Each number is 128 + 32 x the weight over its row's rms, rounded and kept within 0 to 255. Layers, rows and columns count from 0. The size above them is the row's rms in percent of the matrix's.

# layer 9 attention query, 256x256, rms 0.114, rows 149-173, columns 128-191
size [128  93  89  90  92 102 103 103  86 101  89  88  81  94 101  98 109  94  89 102  86 101  91  92  91]
[[113 120 148 132 159 101 130 175 107 119  82 152 120 140 123  84  95 118 150 102 123 161 147 144 106 128  50 130 120 124 142  48 134 130 117 106 121 136  74 142 125 124  73 135 150 140 183  88 190 139 139 181 138  86 141 183 121  76 129  69 139 205 150 145]
 [122 119 148 142 124  72 108 121 134 128  67 179 143 118 162  93 114  78 191 104  81  97 130  80 124 166  85 129 106 116 124 117 164 128 156  90  89 161  86 142 135 114 158 133 106 120 167 173 191 118 114 174 116  98  80 204 117 130 144  76 115 167 165 124]
 [ 93 157 111 136 156 132 153 109 102 121  94 115 142 175 104 106 120 152 130  65 152  81 133 173 160 163 106 132 129 158  96  89  86 191  65 169 149 110 160  97  99  38 176 105 144 122 123 101 153 106 109 139 121 126  80 108 122 105 135 113  99 166 144 123]
 [ 63 190 111 158  79 167 158 150 142 125 162 118 142  79  95 153 120 108 138 139 104 136 116 117 111 151  86 118 165 131  83 109  84 200 138  68 139 149 107 174  43 107 114 105 152 111 154  98  91  77 138 136 173 133 125 149 128 131 108 123 138 130  57 101]
 [138  81 157 106 136 114 103 123 138 199 116 158 129 101 122 142  67 103 102  94  88 181 126  93 110 155 119 148 148 100 145 113 101  98 165 127 133  88 126 130 145 135 107 165  97  93  80 107 107 105 134 109  82 132 110  84 170 142 113 109  94 153 143 162]
 [171 127 188 113  71 116 134 113 155 155 133 122  96 115 151  76 123 157 111 107  96 162  60 115 124  78 136 127  86  92 125 120 220  34 153 147 131 121  77 106 180 145  86 180 160 134 187  90 161 180 103 148 130 113 126 134 201 143 132 109 141 143 139 124]
 [109 161 158 125  83 153 175  95 150 122 143 148 162 145  83  97 145 158 132 110 139 129 187 162 186 126 102 157 105  89 190  95 153 122 206  99 147 154 125 139 130 176  90 115 130 119 134  90 117  92 144 134 105 166 119 138 100 119  89 142 129 105 116  95]
 [146 145 162  92 145 224 155 169 116 149 142 180 147 108  99 123 101 125  85 104 113 131  82 153  95 133 100 166 128 103 150 103 117 121 143 119  89 153 103 155 109  95 162  99 166  92 173  95 120 157 105 133 128 159 144 111 100 169  67 160  53 148 138 109]
 [ 66 129  74 166 134 160 133 148 167 102 108 185 116  41 105 128 142 135 109 123 153 104 125 129 123 164 164 119 116  82 150  92 132 145 210 102 119 145 135 110 134 163 119  99 145 151  95 111 160 146 175  79 109 101  90 149 148 126 163 142 141 131  95 151]
 [ 54 115 138 105 105 140 149 210 120 122  96 137 152 141 173 189 101 136 157 179 124 113 146 149 153 155 112  81 150 181 160 106  81 122 124 110 171 137 133 138 140  88 162 161 145  49 202 113  88 167 105 185 139 125 113 190 100 144  79 119  84 134 137  99]
 [115  88 116 106  72  90 143 139  86  99 169 126 110  63 125 135 145 123 167 105 131 168  90  78 162 104 186 116 189 171 117 168 117  90 114 171 137 124 155 149 128 130  95 155 100 105 182 116  84 129 141 177  83  99 130  84 141 133  87  93 110 161  97 161]
 [135 115 147 107 156 141  71 145 112  87  90 107 121 184  93 102 132 100 123 102 108 125 165 100 132 109 191 184 103  74 140 161 127 162  66 155 115 108  91 109 168 151 117 120 156 132 146 210 119 151 137  82 150  71 143 155 106 173 131 112 150  54 168 172]
 [122 156 136 141 134 126  91 114 100 143 184  86 122 132 169 148 122 123 164 108  84 131 139 167  74  71 172 150 109  57 149 121 138 145 163 180 133 154 120 100  89 147 149 160 118  88 119 110 177 122 148 105 131 148 149 182 122  79 180 113  97 137 163 141]
 [159 157 160 136  88 127 130 122 135 112 127  85  78 129 178 135  81  78 156  99 159 132 125 129 104  94 162  68 114  93 133  97 186 128 113 120  68 142 111 110 192 150  99 138 129  96 147 133 157 137  72 145 146  77 117 200 150 128  53 128  95 128  81  86]
 [130 148 118 214 107 169 168  39  73 196 101  98  98 132  73 136 150 111 156 139 153  97  84  77 142 112 127 113 119  81 145 135 128 154 174 132 102 155  85 101 103 131 123 153 115 123 166 183 125 133 154 109 135 101 102 153 117 109 143 132  64 128 124  82]
 [114 134 153 139 133 150 125 135 122 155 106 212  88 137  98 185 162 171 103 119 155 103 125 111 157 145 162 181 192 183 169 175  71 139 114 156 178 143 154 155 124 111 112 143 109 164 183 120 136 193 166  98 177 122 151  97 102 106 123 129  95 129 124 158]
 [ 54  92  99 104  98  92 144 223  29  54  56 148 141 148 174 105  85 134  90 124 116 125 111 119 150 184 138 202 149 123 160 124  93  76 135 143 109 118 150 141 131 166 152 145 113 103 123 167 109 102 132 127 109 137 121 181  52 104 102 132 136  82 156 144]
 [124  94 151 199 139 129 164 115 129 204 137  79 108 183  87 111 111 124 153 150 164 172 122 150 110  96 125 153  71 172 142 199 104 115 144 161  95  85 151 137 120 160 118 172 140 165 123 149 110 115 172 108 142 166 164 158 184 131  77 165 176 120  96 128]
 [138  91 114 124 157 154 142 145 117 101 100 177 146 136  76 130 138 119 131 195 153 168 140 172 160 117 148 139  85  86 148 136 119 142 132 151 136  57 163 117  96 135 195 108 124 157 103 188 166 135 129 103 102 140 128 167 146 136 194 193 107  74 212 149]
 [166 186 151 128  93 112 127  47 191 120 149 131 119  82 129 181 100 143 149 111 146  69 138 137 131  56 127  76 122 135 132 123  93 128 116 124 100 138 116 120 124 109  76 101 105 108  94  67 147  56 129 172 105 117  74 157 163 163 127 158 122 111 115 106]
 [110 193 117 152 134 191 168 142 156 154 142 113 145 133 158 111 121  98 120 105 127 178 107 104 123 148 149 179 124 170 140 157 115 126  90 100 141 131 116 125 173 166 186 161 134 119 133  55  97 215 143 144 143 167 149 125 102 204 164 108 148  96 142 171]
 [112  57 140 134 134 140 102 159 112 123  80 141 114 144  92 130  87 123 136 129 134 159 206 159 162 128 164  83 197 130 107 132 145 142 133 114 123 138 123 173 152  92 123  89  92 177 102 166 165 160 138 158 153  90 130  96 149 138 194 132 107 142 136 187]
 [ 63 113 176 166 124 140 185  97 182  70 185 153 120 132 113 203 151 117 136 136 116 162 108 131  96 137  77 122 123 164  77 145 117 133 121  96 161 168 111 161 124  99 146 200 159 108 152  86 143 143  66 152 137 143 113 177 157 129 109  54 122 125  60 125]
 [ 79 134 121 156 137 192 136 164  87 106 136  88 116 124 144 177 150 123 110 132 137 115  50 120 113 208 142 174 126 209 163 174 108 107 146 125 172 121 108 149 194  84 106 138 169 155 112 169 168 175 135 193 107 144 125 126  62  82 189 118 121 145 152 108]
 [164 153 112  60 172 121 174  64 138 106 176 102  93 128 138 110 132 150 139 146  97 136 130 141  96 110  93  96 133 133  81 111 187 122 156 203 145  91 117 142 136 144 157 129 137 137 131  67 137  90 130 146 155 117 117  93 138 148  64  89 105 128 101  80]]
# layer 9 attention key, 256x256, rms 0.118, rows 149-172, columns 128-191
size [109  66  87  88 104 101  94 104  89 101  99  95  82  97 104 102  95  99  93 100  88 102 105  91]
[[ 68  91 112 193 128 186 177 101 120 128 110 112 100 144 167 125 135 133 157 153 134 132 115 157 144 156 123 139 139 125  96 118 189 200  87 153 124 143  79 159 152  92  96 167 113  90 144 144 174 179 142 173 120  70 156 110 100 148  73 147 123  98  97 133]
 [ 68  72  82 100 143  97 146  70 155 167 125  68  88 114 155 105 140 118  94  61 116 100  82  76 117 140  88 138 137 109 126 146 125 111  90 150 144 144  62  89 140 111 142  83 143 160 144 176 205 116 122 186 152 114 151 106 146 166 164 181 138 170  89  88]
 [ 72 126  91 201 114 148 181  97 143 156  94 176 118 110 157 101 105 119 194 164 132 155 142 130 115 131  90 173 169 103 158 128 174 235  71 142 140 153  88 163 163 146 118 117 122 121 153 106 147 124 170 167 112  64 185 128  89 151  79  90 106  97  72 150]
 [138 136 135 111 130 168  94  89 114 149 119  85 113 158 101 118 160  84 116 130 117 137 115 144 143  74 153  89 147 120 166  95 161 121 108 129 151 126 141 111 151  61 175 138 128  86 148 174  97 140 138 184 113 129 111 119 147 141 113 161  89 135  95  48]
 [142 178  78  85 217  77 133 112  62 101 162 102 156 125  80 118 154 148 108  91 165 125  93  99 140 122 126  87 110 133 151 127  91 116 167 110 138  97 134 137 107 174 152  82 123 162 107 136 116 122 104  96 130 106  80 123 114  68 118  64 149 189 162 161]
 [159 104 132 133 137 101 131 112  68  88 158  78 127 145 151  83 104 143  85  86 106 124  87 145 107 116 158  89 145 162  57 135  95 103 181  56 114 110 181 146  76 106 141 144 130 101 102 120  87  81  53 131 130 117 110 152 163 104 146 156 134 176 156 105]
 [176 121 146  68  76 114 153 101 125  90 110 144 116 122  86 155 120 143 153  96  94 135 138 130 116 151 164 185 172 166 132 148  97 134 119 153  67  80 146 162  97 157 134 163 107 132  95  91  71 132 173 130  88 142 111  66 140 129 213  62 133 108 187 180]
 [100 148 157 128 124 138 104 111 115 125  57 143 145 108  94 129 135 140 102 118 156 159 139 137 209 120 171 125 126  99 120 100 123 109 134 136  98 129 142  96 139 116 113 185 143 146 135  93  89 108 109  44 120 115 127 141 112  66  59 160  91 113  86 131]
 [131 101 135 131 148 131 151 149 110  53 128  95 142  99 192 142 123  90 124 171  86 120 136 170  94 155 104 158 133 106  62 113 148 103 100 148  98 126  82  79 113 116 151 190 168 162 148  88 175 127 111 176 146  88 151 170 112 124 145  44 156 112 124 141]
 [145  97  96  93 117 133 129  88  93  91 119 122 115 128  94 126 133 118 152 155 134 152 153  97 148 130  87 216 125 139  87 106 166 127 132 207 101 112  97 108 164 150 164 109 146  94 135 199 162  70  85  88 146 100 177 102  99 181  84  75 122 133 185  95]
 [136 115 130 142 137  80 117 104 125  93  97 159 145  84 119 119 163 109 146 117 208 148 107 162 133  91 129 121 117  93 162 102 139 113 138 175 132 107 141 144 130 142  91 174 153 165 149 121  65 115 127  79 103 134  96 125 117  75 122 163  54 140 149 174]
 [125  70 107  78 100 169 151 106  90 120 101 151 131 150 160 144 129  63 120 159 161 135 211 138 159 116  93 141 142 119  95  98 119 152 129 146 159 131  94 140 125 141 121 124 148 115 168 109 122 180 157  81 101 129 134 107  60  92 191 136 152 147 108 185]
 [107 162  93 127  90 137 167 162 142  93 119 114 158 148 137 113  60 132 107 222 127 190  97 132 133 159 124 179 155  99 114 134 123 122 129 118 144 126 126  68 172 140 140 119 136 191 143 139 103 142 155 116 116 130 123 103 155 141 106 160 115  98  88 151]
 [185 139 156 143 179 179 116 110 159 119 121  71 116  78  98 105 109  72  83 111 132 113  96 138 119 137 116  87  90 156  86 130 103  80  80 162 119 154 125  42  82 136 140  93 163  74 104 110 132  33 155  79 160 121 120 116 148 106 117 178 109 159 100  90]
 [100 171 101 149 176  85 130 151  86 115 134 117 164 111 110 104 116  95 110 103 117 129 141 126  96 118  96 123 114 199  84 139 142 147 130 137 131  99 164 114 107 113 150 102  88 153 110  90 118  64 120 153  91 119  78 107 118 105 137 196 120  86 149  80]
 [114 142 171 182  93 158 149 149 162 121  81 136 157 117 122 120 162  96 160 103 103 171 119  90 211 127 190 139  90  76 174  53 144 119 145 162 130 106  71 142 115  90 104 112  68 120 156  74 125 146 135  98  90 117 101 123  58 153 156 140 179 116  96 142]
 [176  83 131 134 200 103 146  92  85 138 157 130 138 126 149 113  97 105  72 138 145 134 146  59 166 105 156 118  91 105 116 110 105 143 138 181 160 132 100 186 145 168 114 128 151 130 134 120 125 127  62 104 116 106  96 139 127 103  59  90 143  97 146 138]
 [159 138 106 151 140 191 105 139 103 170  90  76 114 146 117 139  97 129 106  99 118  63 154  76 123  88 139 181 164 114 162 136 156 124 100 115 131  80 108 105 175 144 129  70  92 136  90  87 188 145 145 122  98  70  88  64  89 124 188  95 139 114 157 155]
 [ 98 125  97 130 116 134 128 141 173 117 132  77 160 133 207 188 144 141 119  73  93 107 126 140 160 130  93 130 131 170 200  97 162 142  75 208 152 164 106 110 165  84  80 156 113  81 143 130 175 145 168 102 134 143  72 104 144 118 118 121 162 131 144 112]
 [164 219 113 111 135 139 110 151 162 134 121 147 145  82  90 172 164 157 121  95 154 142 103 129 136 152 204 120 114 163 140 134 133 201 110 142 176 141 165 110 141 132  95 135 132 178  58 104 112 119  88 132 158  87 107  82 111 152 146 196  82 122  94  86]
 [ 94 111 177 138 173  79  78 158 126 115 151 130 166 172 100  89 112 151 147 121  65 132 138 116 124 179 155 129 140 145 101 132 123 131 133 143  90 132 179 127 123 159 142 135 135 123 128 162 102 141 106 149 130 160  85 144 115  94 135  64 140 159 159 149]
 [ 91  93 144 137 156  98 123 114 111  71 155 134 169 106 117  95 113 122 134 156 186 143  92  74  75 112 126  97 115 181 134 141 130  96 148 133 115  88 174 116 139 104 125  91 129 170 102 210 145 164 144 115 119 115 102 165  97 128 122 198 126 140 107 190]
 [110 176 156 157 169 111 120 139 141 132 135 137  86 153 146  90  98  77  95  89  40 100  84 101 101  84 127 147 112 182 150 100 119  92  84 121 112 150  99  96 100 138 172 100 153 116 141 109 135  59 120 150 138 127  82 195 139 129 132 129  65 173 160 146]
 [141 131  88 113  76 132 104 179 144  44 119 169 140 138 194 124  52 129 126 128 157 133 221 153 117 105  96 140 150  65 173 112 167 147 160  75 138  88 111 148 106 157 183 132 162 130 132 115 176 133 111 146 150 109 157 165 155  93 126 135 166  99 142 132]]